Each number is 128 + 32 x the weight over its row's rms, rounded and kept within 0 to 255. Layers, rows and columns count from 0. Numbers have three digits each. The size before them is the row's rms in percent of the matrix's.

# up: layer 2 MLP up, 768x192, rms 0.171, rows 298-344, columns 0-63
# down: layer 2 MLP down (transposed), 768x192, rms 0.151, rows 298-343, columns 0-63
up298 106:105135206119076094118085159120172112114067115146100142084135045118149128089186159080179160145143119110110120145056122082139144132132077147139100160052191095108039122124149149125125137161146055
down298 095:127144156128088127107146155098162130118173095135134116093119109121096163091200121182183174098149116130086111181136145054138180079126160120131133130111096113106160142144122087095122143148077161
up299 104:143078165162149162150141135150071129140156102192121118201155116178137082079122150228121112134213177055150156121138185117163117128117166100159111232154123103137147121146087122156136100147141091
down299 111:084152135109132136062159082159123158166165066169114105130100072123117110112131145132068075109147059122140135146082167154114166117174168124111175134063112160127121214134119091105107184116167079
up300 112:103133136171133140150145122130070116099071111128128141122140129108115106097066181169117147111151152130101146127182128158147195138102086022100107146109195158117148083106163168160145111168098151
down300 115:146094122136082133052134221166137136120113143109149106051072126159089097143169130178211136139147109084094123119108081151135119093146120150112065101122122103160174117165234105120156158129080148
up301 110:168113149118144171143123187104177116073152100147114060095155141115140130128137105120110104166046149078154110106125177122128184125125150107132121154171091165136126138088108146102111111177129129
down301 085:158111149224101114129157152086085102127126120178131091150077165118165112103150191123144086115136114121090120138127149137100099093099102175138098130075078092119092067078090102077042164105072123
up302 092:088107112130126110164128130139122112106065083107107109122159119149201174180152128107126086149126083119139113069149111107154145125154192118137124181155137143137134092182104151124168164110127107
down302 095:161153127099170140055120131117134119140137133099154072083080108117134175215152147151149154149137152130169066133115131139147131141136210116143154096101109166136111075087124144108154075123123108
up303 093:087171155131130106142134124103137165129103138184184151162107152173033107146158169162113145085160153164117129065118174121177093143110095094064122131111107132119161141116140158105171112083120153
down303 091:113114134119195146119175213123144069125110120183131106117186135184088142077132116122143088108109099094168125171134169126094092095133109123132102154171155097180125168051092150133148118129098187
up304 096:141124112198132135166127102108142149123097081105111050152150140111119198121166139094102107128135081122143149141138158161132147095119106175097154077118147115130114169148130130107125106091103163
down304 092:135110141151185184148159136141124150138172134133124135180117098112151129089125107138097110123081155156133136124110137175143136182148074145060087134122168137127156147150107118162187128176151187
up305 092:145116158063150157134178121163140117080087138124156102151135123115114124084114133139172126070126137177093152077098133094078160117109099086114105160104150158091072138087150127202118127109158139
down305 085:148145124093136135113186098138215127111136194155062150100143142156148136054128123118113065151149055119046095194090121117122116132135105098130131104075137124109160134110064055152159110055111180
up306 087:162123141171150176135098066155163064138131163162168147168087098198132139121133123138119105170124110146104209082106137121171107138095069096105171178128200121097136109128138087099107191166127116
down306 095:068167103122106153069164152140116148137108166085151110164135111062140144134098154153155176076152188106151090097137128192094119128168133124093145121131145132117138170153041160106097076082128160
up307 097:119129181112132091135118135096095166141226170086093093124196112133122146139127150130123163126156129127138126165146099173131160170117077113121140148153138100139097098157141214132149093133162136
down307 089:145115158152153125114143173114081125110076142162135089070187102113139195028156138113157085142120069092173151209079100144127085153118126151139173119078093192099120135142112101100112089119135132
up308 100:142113114181139173155159070107138115142088163165072129159114135149118144123125158115163156150195109095161108142108175084189109193124096087111179153146116058104114091122047190072116149145145140
down308 093:136128117107143113104177132130140146110132141144171128146188107123135174158138163126110072122164132137123117156097189105093159147160110137118117088159160135124166062150089112111082075088090171
up309 114:146081192140133117087101100101119107057110129102060145085117059153090134148131143135131160128151182139192114123129091166109131114145129122064161145110126055127160138164092102100122101189163128
down309 106:144125168115162114139192138121148156166168105162153158182120172141128140141123139120169109080089154148154066102121166117132128150111128121161145096153120118105122080080178127156169099142113126
up310 108:146171096078146192122232096148133129120117127081149168084137071162147125139118140133135133169140091165121110128124101146094091096124125181156147123077123095130164152101142117176136150131114141
down310 093:152108101162075126136096136147065124156121165100143055131124166100133197076114122125104088103154177122155140137111162060170184173102149090125118108128127165089134150141077108129110107060095091
up311 115:098073170098155170133199119164116123110076126141135081132135126121182168097124156102124177157165169121110167168099079147148114100166132099093197178136153122158118145108086061158084085150150179
down311 103:128149094168114058155117168124145134130087131145099114153057110140146098126129164061090073139109096115104104159115122137130122130140171143176041130085105153119085119083183178191132147145115147
up312 088:153127149121153104135211149084123100122085104113103175145136155106173104183107142143108126105106187197072176168131095173151136103110162175134109127141134084116136200084166091150084126167138103
down312 087:065141074132158165081146141129084162109140118138138115148105089130176151150181111156183104146139167104159161136127103117152140195139153159092114097141108119190155132104149135092126188113151142
up313 089:103157134093072117171096114097142138101113142171115031123119143134139129109109153192114079114078133142147042136154185097116118156138062121148155152091109144134149118147136113195117087079067079
down313 095:115134089159128082141139143074132136083090176133081152128124145147178108108149147097138171099167115170138154123125146107110144144135169112138039087181129099160109122147183083134170117129157105
up314 109:105127117161098128085139026097195190123128137125134163056192149102125123146154142164126180097151139171127170151103111111095150091142147097106074088147146206167094146130156125158092081186178200
down314 096:092153128113156128127040140133056091108109184170151115150083063085090110146136138141120109089139090122122119097128169149109114153107084162157106138133171061100114082104117177077166146173148078
up315 106:088111089133106149098139093106128120197124122155094075082145147096102123118178131122049127046184191113100148099148076124149124152127133143094140100101170137095144103144030186214120121130131185
down315 091:125126124127089132113082140143156166120127196202178153129154182130079121097132129094109117142150074152148111101083128075140130115081085136160145100106093122134179126155159089083142123098099098
up316 092:130071109082080086112177114122104169102166120105109103112138078138109084101172065193135169123126090089104112093095117161130104117130181125096152182121138129119200112168112051080098134127117102
down316 105:179099170166116178142125123168164125162123162111064099131147104130163037129127124149094154092126146120164151103107145113109098136105174035129132124101117153102120156126087063127107145140124121
up317 104:111131162100105187124209181140122085159111160072077118237087116090135108107160148151093168124116100143095184134146141077114133095171114157118117135100065166131071081147131139167076192149104101
down317 084:105140123117127061140074119117122127127146110220126169073107070111138137076107132127151092143157119117131059157116103144154070134131181093134085096155099068077114152098110161053168125116135162
up318 085:137135087161057137136057106150129132118109088069137194132118123119181159188077197136165095137055130143148126122145105132112133138124157111165175105097092135126127163092172090086169118112156128
down318 086:111144134156118125108175157173120074157142138057155124143194146153122138130140118080134114155178116103079095118117171129156134067137140170108084151166125087136076132141144117100134062129087106
up319 111:098090105137150175102100063163142128126148116157188146112101156121066118087176148129112123175163160117141180147120171143090147177138136158162112120082111170169157137115168172139136103133173175
down319 116:101123093131103072164088120164157106095210095101112125096101163102128124106151139135090151138158140114121183113116135092184155132067170106155117141123159114153126099083135158105127149179120092
up320 087:158149194105111081078123121116158162129114148208163161141150102130129157141128097098117108141146119145088076149104061110202162141200172124089100152178159130091162109114150156134110076115125066
down320 101:109114109160141136109181112139153144140167183072103124104144145118154123075089114147140209109136151083158115097111123134155120154022104130140099197106129108176115131140132140152156096119093134
up321 100:117165110125120146120121091195118047109113040158104201156092151142128128156153148113128165099139120089112130063152099162168153118075122082087121123114143118053066073107090157176109119154158116
down321 105:071096119144145137123116120062132102112126159149101146117118075104115099170159121137163156181130125132134153132141156096150160200161129136096180148117077132166160124135164151110182209153084141
up322 096:093114130127104067121084112108166137108096151103131184100067148067147136119087127135119112141033189183164085111111087154174071122076116074152171111137046074097133119123158073116140110108202149
down322 103:071142126154178110117141130182093103159157097096105115161113069075135085140216174119137120127168066095122200121170101164074154188159182107143073149065160166148139122122119132127108150093126122
up323 113:154133077130188160111080132122137106157107091121119083182134133192146128135128174136109115124122130136087167071173173167158177124052099098141129141154118169064114136177096125160137123107118119
down323 101:128134140164125141144121171158094133101180122168138126083071127105160144097118115119125141202220104133156065145172154116103065150166170129124152106158147171093134101124106147088120170161088070
up324 109:195122126101102170150145153177135146132082160122118174109103116120053130133117095088151096165162147159108034105123145138127091137034132156131075125086108083104096153115127092141115097117134081
down324 105:108136126169114112087140144200142135123127123124119110125139117122060127122117115083082073141187117111168154144078144070087147100178161138132120065158133176162150079086155137120158131088150033
up325 100:165156103083125202111123109127148132139102112094106128131163138091125122129141163135102108120099096142149121132083118154091201114192129118135090115153145117168115136149093125147158181135153104
down325 103:053129153157073104091131120148121108154080107111150079066113171188139140118123133173129130115095182146111162135116100095108141125159127141153092080137085118202113144183166138099094098188126126
up326 115:118137167121109100208124108115194146130093108157159143113160114123109158143090175206195178179132136118204173139141144116051120099161156109142115154103168176113126131138133159146087175205148116
down326 116:143143137155079078135138112168120129112152149114055040144085170117174103119154069106158119103093161098133209130101132109078131112153115110137129105115117140110088071081134071186143123110131192
up327 111:116132094073138164125137087158163138069114113118131129100129098157132138069138071115154088153103110108091080130129113110122115112111175105177100172128053068144126111150155136109175117137131137
down327 103:086152124127109094081133112146083099133175144195175117139081127104185155176164132090153179159113119153100194126056124047137102122186166099126171098177189145141169176124145129089126089121095107
up328 094:136089098120109157186135128141187077160090159171146209135116176135091113170178095052107193119111190127136127059125124165099111127139163176078086135136127129138152115154151169105070195112141159
down328 102:172187083110149120139131111056148147102110137159141134150153068139169081109139077193142086048115140121112133149089176065134109081094129109113100193121125113124101197104147138168143090145124126
up329 089:078078179096122123096110170136142164179096143157156144105196075110123154145103140166132127114135069172081097188139133094116123120136144132128136102082149144154164087149135174168148098161104150
down329 100:118162192193113108139137173127116162092121096146132130116205149104136109184126125132154126127117120163084117206104125129126206124142113120128155135165097099079102185142096118165056158122101126
up330 091:128132092108127132052163188074130078140136121086031154080185108153149114123114153088091153138102152159069152103126129133094164153097106185107145141176095107137108134168164232106166147160166110
down330 103:127110137119173111136127067173151108117129160148108083109128168161122140093136129092148115116163048051185111141101103164147122087152121100134152134152156136148116152132127178179231082128126126
up331 090:115165142086079139146109077103072125092175048123130120112120159148029098173114156161154154137095052113131124110110151087122116172159133138116128126130142123183184112131104128110163191178108133
down331 093:125120092154123089153112143145112195102126126132137132150114177140147138206079119152098128133095148119161153087157095107132171148111145120187122116089094115168181075098096132147162101096097154
up332 115:140126159186148111123166128120124124099093117114138175102122099166095117177128128167125054168155145148099121116107125097085128141104163137059079175150158108085132116187143086157139125146133159
down332 112:146135160099167049145136169100064101092104085067154113112123145120106130147120078154155100206174130138109118086100122137105092194173161148171098131163125125151089155122173148132134127162094101
up333 099:069091163116071148113118135073104146194140126160147103143186114099066119146117074188126110131168119099110113122087150058110136144117134123117133121121123077136104182106168099092133146119133120
down333 098:123134154162097124135122076113098109036116135123099132146137129116178142140193147109135118153098114172177106210154138116106162110124133119188121073148082125170121096174096116122144136142112151
up334 102:104142125145175194045189090189122109114114161129077151135144073133188152135170183137131098079093129107103159119105153115127080082060131162190127139104136127077160138120136088139147046129060139
down334 107:142125145142129061153132115080135171114190118110144124137198113117104153146062104138126123124144184087163095170167124133107170062124046125126133162110120109107115150108113163122146140165126136
up335 094:116077117155168124121118103194127097135139129126073148123115103150143086128154120184166156169058095128092110045124158153143134127140131137084161109101166143125145093122128151139174081086158129
down335 089:157139158117160150149127163107150139117183131132084135128155118122081219121177199150144130125126111176128101153099157118094115145138162143087124128125092106116117177109132166104147129059110014
up336 094:132071140130175126175155145148193144164080146120133167094170130126123168167161133129145160098114188125124135097111120182143150063130169106109121134176072097183071106099062121148116069215147114
down336 088:163174103143154104125133116101136188097150089127162178192119121116135173137165154147089140163102144103117078119113117138163122124053102092105096101072118170141158150151124108105090118086143153
up337 101:148146099141188104123114165117139152134186054111106147148153121101089129160157131107124126112143152080127096161164118105151121122097137111069123131158117155119096175144118114105153087093168165
down337 096:125126134108151110120055177127050049174140142143098173132129146149121042084119116111105153143095147136132150149140102152150093123178101127225123179083168178167085129111061133147148182136123139
up338 099:140112142115159107109135183146121091144125045152176098116100128109139144134145100116153147090159132151105122115168126144110064093156105126165141138175149203103116117127093150108141177120100135
down338 101:132105126147087160190120136138100181159141154114134113115131138099141031116085157153081128224100110141131155083125129149121114165142115136143150166184144104080108148045054153113145127180153120
up339 097:128132117129136122074137113133180152119145129109113103131118123177161127174156163140129129071149142114115165144155139117124078174102143120090163148082141104128128152155171159085215139113200090
down339 096:122096123115160133173093148121118095149178108161120095124117103089158176089143137110119131126094101146146120141091151159085169108143085093132116159092076136088115100165118197106102146089134191
up340 098:069105112063117145110100091117084112147151096105110114121072127033193102140107111103070145178056134173140089144105168067147129124095133119178120150137148101129167172086113130181106077159120105
down340 108:123153096071127152117145138120084165126096128134100124145177131144124153141126066166170138143131092129131119072197092149092187091099127128120175090143099192104148126162186115122100135094182153
up341 095:150087152079134140199177132111133105205141176152104167147129118133143124170130079101125082130143158086170155133089168135190117084053152074121126085110182117120166112144153151127083116109107085
down341 117:095132193083056172176154154123130122123143111137110143134131115128119184184142117128142133128165117147121139200120091065146109146141141152145125115184108086099119083108123199160087123120109104
up342 099:087146188124089157106145169175140104127114176087123120170168147109127045111167093060134093146097179061104173160146108131182109140157170154087153143133138115182164139110102117084149171093103157
down342 115:121142168112161134180078167105177171133214137116159143114145148073088095098141084171176110091139131114137180084088150118119157148144166156110177096143166108122127087114174131153169135079142166
up343 091:120120110104134140150109130116140157099068110130096123120074144110092065086191109154076140145121181100112150124110168105167110102114147095155166094139110111123098136155138165051135080093138149
down343 091:122187154141162053113128142066136122124136192096149100146196157062087109170188121101175144091089181122193122184125065070086135138160140109190142079105145154139128072123098118119117135133159131
up344 087:168127097180145136095118157167134129167131176136111130130150164144130174167131125122132160152119123214129170126130169130121177144208105164147145141212099180062153079126164177125120127143123051